Weights of a small GPT-style language model, trained from scratch on English Wikipedia.
Size: 18 layers, width 128, MLP 512 GELU, vocabulary 888, 3.22M parameters.
Architecture: LayerNorm before each block, rotary positions, no biases in attention or MLP, attention and MLP in parallel.
Training: a variant of SOAP for these matrices, 93M tokens, 2849 steps.
Each number is 200 + 30 x the weight over the matrix's rms, rounded and kept within 0 to 999. Layers, rows and columns count from 0.

# layer 4 attention output (transposed), 128x128, rms 0.285, rows 30-31,61-63,93-95,125-127, columns 0-63
223,190,175,173,205,204,224,214,223,235,217,219,167,237,189,197,197,183,195,212,209,189,157,192,188,162,148,197,213,179,204,184,199,195,226,220,201,204,201,205,201,194,208,221,206,182,222,253,174,148,216,180,206,207,225,185,217,224,167,229,234,186,174,179
210,163,233,230,166,182,185,221,222,191,171,217,211,231,208,148,202,147,215,209,189,215,164,199,172,213,218,222,194,198,215,173,222,214,254,199,192,194,210,172,216,184,215,161,221,197,193,239,208,156,207,181,210,174,169,251,240,210,174,234,222,189,204,198
186,236,218,195,221,215,220,209,225,219,196,175,183,183,207,214,223,220,189,195,171,273,214,162,185,160,175,192,211,151,138,210,170,212,226,230,172,140,189,164,161,212,175,188,274,265,184,154,207,226,189,179,178,230,207,208,184,218,227,226,212,201,195,175
200,203,229,195,220,181,202,189,172,169,181,242,228,150,194,239,228,271,245,191,213,217,221,197,169,218,187,138,187,247,204,180,227,224,201,185,212,250,190,194,239,204,192,244,222,210,176,196,189,233,181,201,241,194,212,211,151,192,139,189,182,239,262,181
260,167,208,136,236,210,229,136,197,227,224,157,172,243,201,258,206,229,170,230,135,194,225,201,253,181,202,288,173,236,124,192,209,149,115,156,207,249,230,164,174,180,209,193,177,199,175,233,205,180,187,299,171,220,217,208,177,251,223,204,163,236,199,191
183,190,188,251,264,191,161,203,193,199,164,192,206,185,224,186,266,241,204,180,177,178,209,230,200,216,180,197,184,200,206,155,225,187,188,223,167,163,192,187,139,209,153,170,175,155,234,243,231,177,180,225,201,252,208,117,187,173,159,233,190,206,222,195
154,159,201,237,170,225,227,147,200,223,216,197,182,225,183,174,137,190,208,177,206,216,212,212,162,236,295,230,192,219,207,234,172,253,179,184,213,174,204,177,189,169,210,211,175,231,211,117,216,208,180,194,139,245,179,203,205,161,232,149,209,134,197,271
200,234,165,222,205,208,229,197,108,183,233,258,200,161,188,188,223,223,187,136,240,195,210,213,237,202,152,203,219,168,289,203,198,270,183,166,142,230,227,211,203,247,124,232,198,200,242,186,164,221,198,214,203,223,193,189,181,164,213,127,196,216,195,231
242,155,166,214,237,180,219,246,218,166,158,239,204,273,157,227,205,202,216,169,254,164,166,237,176,202,175,144,166,256,170,231,194,134,221,164,245,209,188,214,183,191,218,211,223,209,220,148,210,226,233,259,181,128,179,197,252,187,218,152,161,203,154,246
192,215,226,246,243,224,152,192,186,168,211,238,257,209,226,143,179,223,202,239,182,237,218,229,228,207,201,200,170,230,162,208,188,162,220,173,223,230,201,204,170,209,205,97,212,203,183,185,207,227,235,222,214,157,187,193,223,204,173,201,180,238,185,183
216,236,161,211,241,199,178,252,260,201,210,182,141,217,147,247,203,203,241,192,235,201,252,211,170,187,213,172,196,199,203,231,161,165,178,174,234,216,165,204,178,189,198,209,198,158,188,164,194,264,245,145,247,182,203,176,185,226,209,178,205,197,222,142
# layer 4 attention value, 32x128, rms 0.215, rows 30-31, columns 0-63
196,223,195,219,215,161,201,168,201,199,147,106,199,165,199,239,168,152,152,219,186,192,221,230,216,177,221,185,184,221,167,251,244,196,117,221,220,194,226,221,231,196,183,204,201,165,207,166,192,268,114,193,215,197,213,198,170,235,190,197,190,205,198,238
267,168,225,202,150,163,192,192,232,212,177,226,206,182,238,186,199,208,204,203,210,208,230,217,170,210,179,118,150,175,248,202,229,185,184,204,198,221,199,159,197,263,173,148,178,228,234,202,204,129,196,185,193,223,224,149,240,161,218,168,223,194,199,192
# layer 4 MLP up, 512x128, rms 0.253, rows 0-18, columns 0-63
189,190,197,195,178,220,204,216,217,177,203,172,193,179,182,186,189,222,161,237,213,225,192,195,183,202,238,207,175,182,165,221,220,161,200,189,171,242,254,181,179,187,209,214,211,234,217,197,181,194,169,185,180,212,212,204,168,211,165,208,208,164,201,217
207,168,217,292,200,223,238,169,145,171,193,230,236,148,194,275,185,193,171,221,234,222,230,213,162,204,169,184,197,214,167,206,177,201,190,214,215,181,167,189,186,205,191,222,166,302,194,223,184,195,190,287,138,180,181,142,161,220,225,239,182,174,209,181
139,218,202,209,156,201,213,240,223,244,177,210,216,200,251,215,241,138,173,214,261,209,212,221,125,227,189,213,218,185,181,169,181,205,196,192,168,207,210,192,202,168,229,166,187,130,240,214,179,219,191,169,165,295,182,206,218,200,171,218,185,141,208,216
197,233,174,217,190,238,194,222,204,191,189,210,231,179,192,223,195,188,126,226,206,240,237,191,245,201,230,233,184,202,184,159,194,272,204,177,213,183,187,198,182,246,223,204,201,174,144,194,140,154,189,149,133,212,194,215,201,188,151,227,178,186,211,196
145,205,165,173,223,229,134,198,227,167,168,193,185,223,198,261,182,142,169,252,197,209,168,191,144,182,234,190,234,183,164,156,172,253,176,216,213,260,230,209,152,191,193,277,247,180,194,185,191,208,190,197,146,203,195,188,219,270,209,186,188,112,180,214
180,258,220,221,165,181,143,189,222,212,117,205,215,163,195,189,198,224,235,228,152,208,195,206,193,196,178,193,228,149,201,227,205,187,236,181,165,185,221,196,201,194,215,189,157,266,204,211,167,222,177,182,214,200,216,221,157,206,157,197,190,249,187,228
177,261,155,233,167,178,157,170,183,217,213,177,209,221,213,181,209,189,145,172,198,200,179,194,180,223,200,166,154,199,182,193,188,225,114,154,174,189,221,177,280,216,188,193,210,240,243,258,168,188,236,208,184,183,188,264,185,136,172,181,182,200,181,235
208,253,185,198,214,189,177,234,224,162,190,209,215,208,195,200,217,212,181,205,193,204,186,212,198,169,243,222,233,156,170,202,206,212,262,197,207,204,197,225,210,183,242,144,231,156,162,177,161,128,181,157,192,220,202,203,183,183,180,189,215,192,180,179
154,252,186,145,210,152,190,195,203,225,150,163,174,209,192,200,188,173,188,127,245,204,215,209,208,270,171,229,132,216,202,276,151,203,184,160,183,191,201,227,212,210,155,184,233,189,195,213,164,223,239,237,190,179,224,170,166,177,195,222,189,197,216,167
174,222,238,203,232,219,202,221,209,168,200,179,196,215,196,197,228,155,170,199,183,213,214,196,226,203,187,206,232,204,180,193,159,160,218,201,182,150,200,213,162,230,212,173,240,230,186,247,163,205,192,228,225,199,174,238,218,216,175,237,216,209,220,177
190,259,208,195,179,218,193,173,220,230,191,263,153,204,184,225,164,170,134,216,209,183,197,212,183,211,237,192,246,182,199,207,228,165,213,194,216,204,190,210,212,199,225,196,274,216,194,163,170,242,208,230,193,198,211,174,293,199,166,253,167,221,218,185
203,229,198,222,253,240,243,201,197,190,179,227,170,239,194,174,180,181,243,230,196,133,185,202,230,219,239,205,236,197,258,289,200,190,172,195,181,126,181,217,225,162,223,219,235,180,246,251,165,117,184,215,177,196,171,242,212,223,200,181,235,156,193,196
184,248,151,194,188,217,226,236,213,158,145,190,192,224,245,225,180,208,174,150,199,256,236,223,212,117,196,226,260,228,225,235,118,277,171,215,187,189,189,189,226,203,211,184,148,208,176,218,163,201,210,205,191,226,204,183,195,162,220,212,229,207,242,215
198,207,198,195,199,209,196,214,184,179,179,188,210,185,202,210,201,217,195,203,208,177,206,199,192,185,202,201,194,192,207,209,211,198,200,198,194,235,207,203,200,218,183,203,207,231,190,204,171,203,185,212,202,206,191,172,199,209,171,190,204,183,210,212
161,198,158,197,182,194,202,171,216,188,216,171,213,215,188,175,166,160,146,210,235,240,176,242,174,211,118,221,181,239,132,191,157,222,226,243,200,226,200,206,229,247,147,156,204,201,226,234,168,186,228,217,243,173,250,163,147,217,175,261,220,204,179,133
180,244,173,190,183,181,184,164,204,184,230,184,179,224,158,196,232,157,183,230,201,211,190,237,174,209,244,194,228,243,187,221,211,159,161,192,158,233,205,214,206,176,198,179,167,219,178,251,189,219,220,192,216,247,231,215,201,149,153,192,187,169,226,182
214,224,249,199,191,226,215,230,184,186,200,209,179,165,185,182,264,120,195,188,220,199,219,232,228,186,195,141,192,223,174,180,140,198,160,249,252,195,164,168,215,224,154,174,235,175,231,233,184,186,190,189,174,194,191,263,279,196,174,217,191,185,271,193
196,221,185,201,198,188,168,182,206,202,145,218,184,239,200,250,189,198,203,274,261,172,238,262,195,205,208,141,208,172,215,211,192,274,197,135,184,228,208,212,201,160,217,199,223,145,191,190,179,150,179,221,167,158,230,198,194,165,213,178,148,243,222,195
146,207,231,205,183,202,198,161,149,196,243,239,222,199,194,151,204,238,180,233,247,192,214,231,208,154,162,180,293,161,239,180,241,217,186,196,209,226,149,242,190,207,179,210,189,218,231,223,182,256,201,220,190,266,198,227,211,180,205,194,145,164,174,270
# layer 4 MLP down (transposed), 512x128, rms 0.228, rows 0-18, columns 0-63
181,197,181,192,194,191,173,218,200,241,201,201,201,215,203,178,196,221,189,223,215,163,230,220,190,214,198,199,220,185,196,222,189,222,211,200,197,229,191,181,205,194,195,229,181,197,207,184,195,191,177,186,196,197,220,222,215,191,179,215,176,216,186,176
163,142,211,242,212,212,169,172,184,181,208,226,184,167,202,232,220,189,162,214,150,155,187,188,185,246,195,240,238,218,208,200,167,265,154,198,225,269,209,182,160,228,151,185,192,233,173,222,153,218,203,237,178,201,161,145,226,143,213,201,208,158,244,119
194,151,208,200,170,171,219,141,266,178,218,178,178,235,286,186,194,231,205,210,209,184,144,184,168,200,221,141,241,230,205,153,202,194,229,171,186,172,163,184,193,189,189,193,279,219,208,158,179,247,265,215,204,213,168,199,233,194,201,159,247,207,227,204
193,162,224,175,188,182,195,226,192,151,204,230,199,199,198,221,171,224,139,235,200,186,255,164,194,231,223,191,197,165,150,153,163,206,172,204,180,237,220,190,175,234,180,188,215,197,238,185,196,186,193,192,179,186,241,225,245,179,212,242,173,170,185,185
164,164,146,180,242,238,122,198,225,176,192,175,191,204,186,190,204,179,187,170,168,201,175,192,163,218,243,197,275,221,160,164,200,198,181,226,253,228,190,233,209,185,186,284,208,221,185,218,169,215,246,222,175,217,161,218,195,190,217,151,242,146,125,228
318,183,171,153,159,219,215,186,200,141,120,211,230,181,205,162,178,170,179,174,131,216,145,185,209,234,196,171,179,157,168,197,188,220,249,175,203,181,264,230,156,190,228,189,170,208,242,186,233,162,181,170,242,230,178,241,164,186,199,176,221,253,165,202
190,181,188,231,196,141,183,182,250,219,205,175,235,215,232,223,237,194,242,209,231,163,159,221,152,250,198,189,251,173,235,195,228,173,230,185,193,219,238,144,279,194,146,210,219,256,197,236,264,191,201,225,205,185,221,223,202,166,195,172,205,245,166,142
206,164,219,185,190,215,247,237,251,231,236,246,255,210,209,187,141,239,199,195,234,191,204,197,201,166,263,180,211,150,152,184,205,235,282,242,224,181,216,161,170,177,254,169,226,221,165,215,251,232,188,141,165,193,229,233,177,171,167,168,191,235,231,180
206,199,189,220,216,215,174,195,247,175,141,207,241,191,230,186,241,208,269,198,198,209,245,247,175,214,203,149,155,243,171,160,176,227,189,176,160,207,234,103,263,235,241,242,192,168,193,184,173,167,146,213,230,228,196,214,211,211,192,217,232,174,199,222
198,223,221,174,246,225,211,235,181,227,229,214,167,233,221,197,209,191,219,211,172,200,153,173,187,245,227,175,166,185,224,205,196,148,235,171,139,176,244,217,238,302,293,190,215,178,146,187,188,220,207,229,192,224,190,244,172,261,153,206,200,201,208,176
178,219,176,187,178,210,201,247,253,233,193,243,190,202,164,285,213,211,147,196,205,219,219,234,243,222,217,186,191,226,203,213,169,209,136,247,199,206,214,206,214,180,229,227,183,213,196,208,245,196,245,208,177,186,190,228,189,183,144,215,153,184,226,145
223,186,199,245,261,182,150,180,249,196,200,208,220,225,232,185,216,149,217,173,167,200,183,176,248,197,221,191,190,271,211,153,198,169,200,212,234,184,142,212,221,189,163,223,193,185,191,228,237,233,204,184,180,221,175,150,190,206,214,174,212,239,175,190
175,193,208,203,190,237,151,255,229,141,226,244,186,199,181,244,210,161,175,196,186,163,172,207,188,225,203,174,198,241,242,226,161,169,156,207,231,243,169,193,226,173,198,239,210,167,203,196,190,169,229,200,169,225,174,232,122,140,194,223,201,167,297,191
204,175,227,217,193,178,196,209,183,168,172,196,206,184,203,194,189,215,187,189,202,181,216,213,206,198,186,204,214,209,200,205,183,197,219,175,208,203,200,197,217,211,195,202,193,211,201,189,205,179,182,198,165,201,188,199,198,187,195,179,199,168,199,178
163,253,208,225,202,195,244,161,237,280,228,185,236,181,230,168,244,147,199,222,179,203,231,152,146,195,174,177,199,143,190,232,147,167,198,193,171,144,158,244,222,192,305,198,171,157,198,210,214,147,183,275,249,222,183,108,212,141,132,316,210,118,241,184
176,159,215,206,207,225,218,171,259,179,241,196,182,167,195,174,238,186,193,229,223,201,194,167,223,198,237,201,130,205,275,242,224,183,173,211,173,253,198,183,203,197,190,218,183,217,193,215,205,199,201,250,222,182,162,213,236,190,163,187,218,177,217,190
211,194,200,231,181,213,199,217,171,175,218,226,163,188,175,179,197,135,192,219,220,178,227,223,181,163,213,207,218,204,203,205,143,193,206,200,204,227,204,165,232,194,145,196,222,227,201,205,121,183,214,210,181,189,134,240,218,151,175,208,172,174,260,196
168,225,213,206,164,196,130,212,242,164,151,200,202,217,208,248,188,192,137,191,186,156,184,191,207,247,143,190,188,223,195,175,235,266,162,171,178,216,182,173,156,196,241,192,207,173,212,215,210,185,218,153,199,183,175,195,228,216,126,167,162,205,175,159
212,203,188,238,137,235,237,223,178,215,239,215,185,180,234,153,215,154,206,217,206,177,189,184,196,215,170,225,199,220,168,172,207,151,210,164,214,193,197,222,253,174,188,133,154,235,168,209,249,210,175,184,212,198,293,167,192,219,200,207,219,200,182,201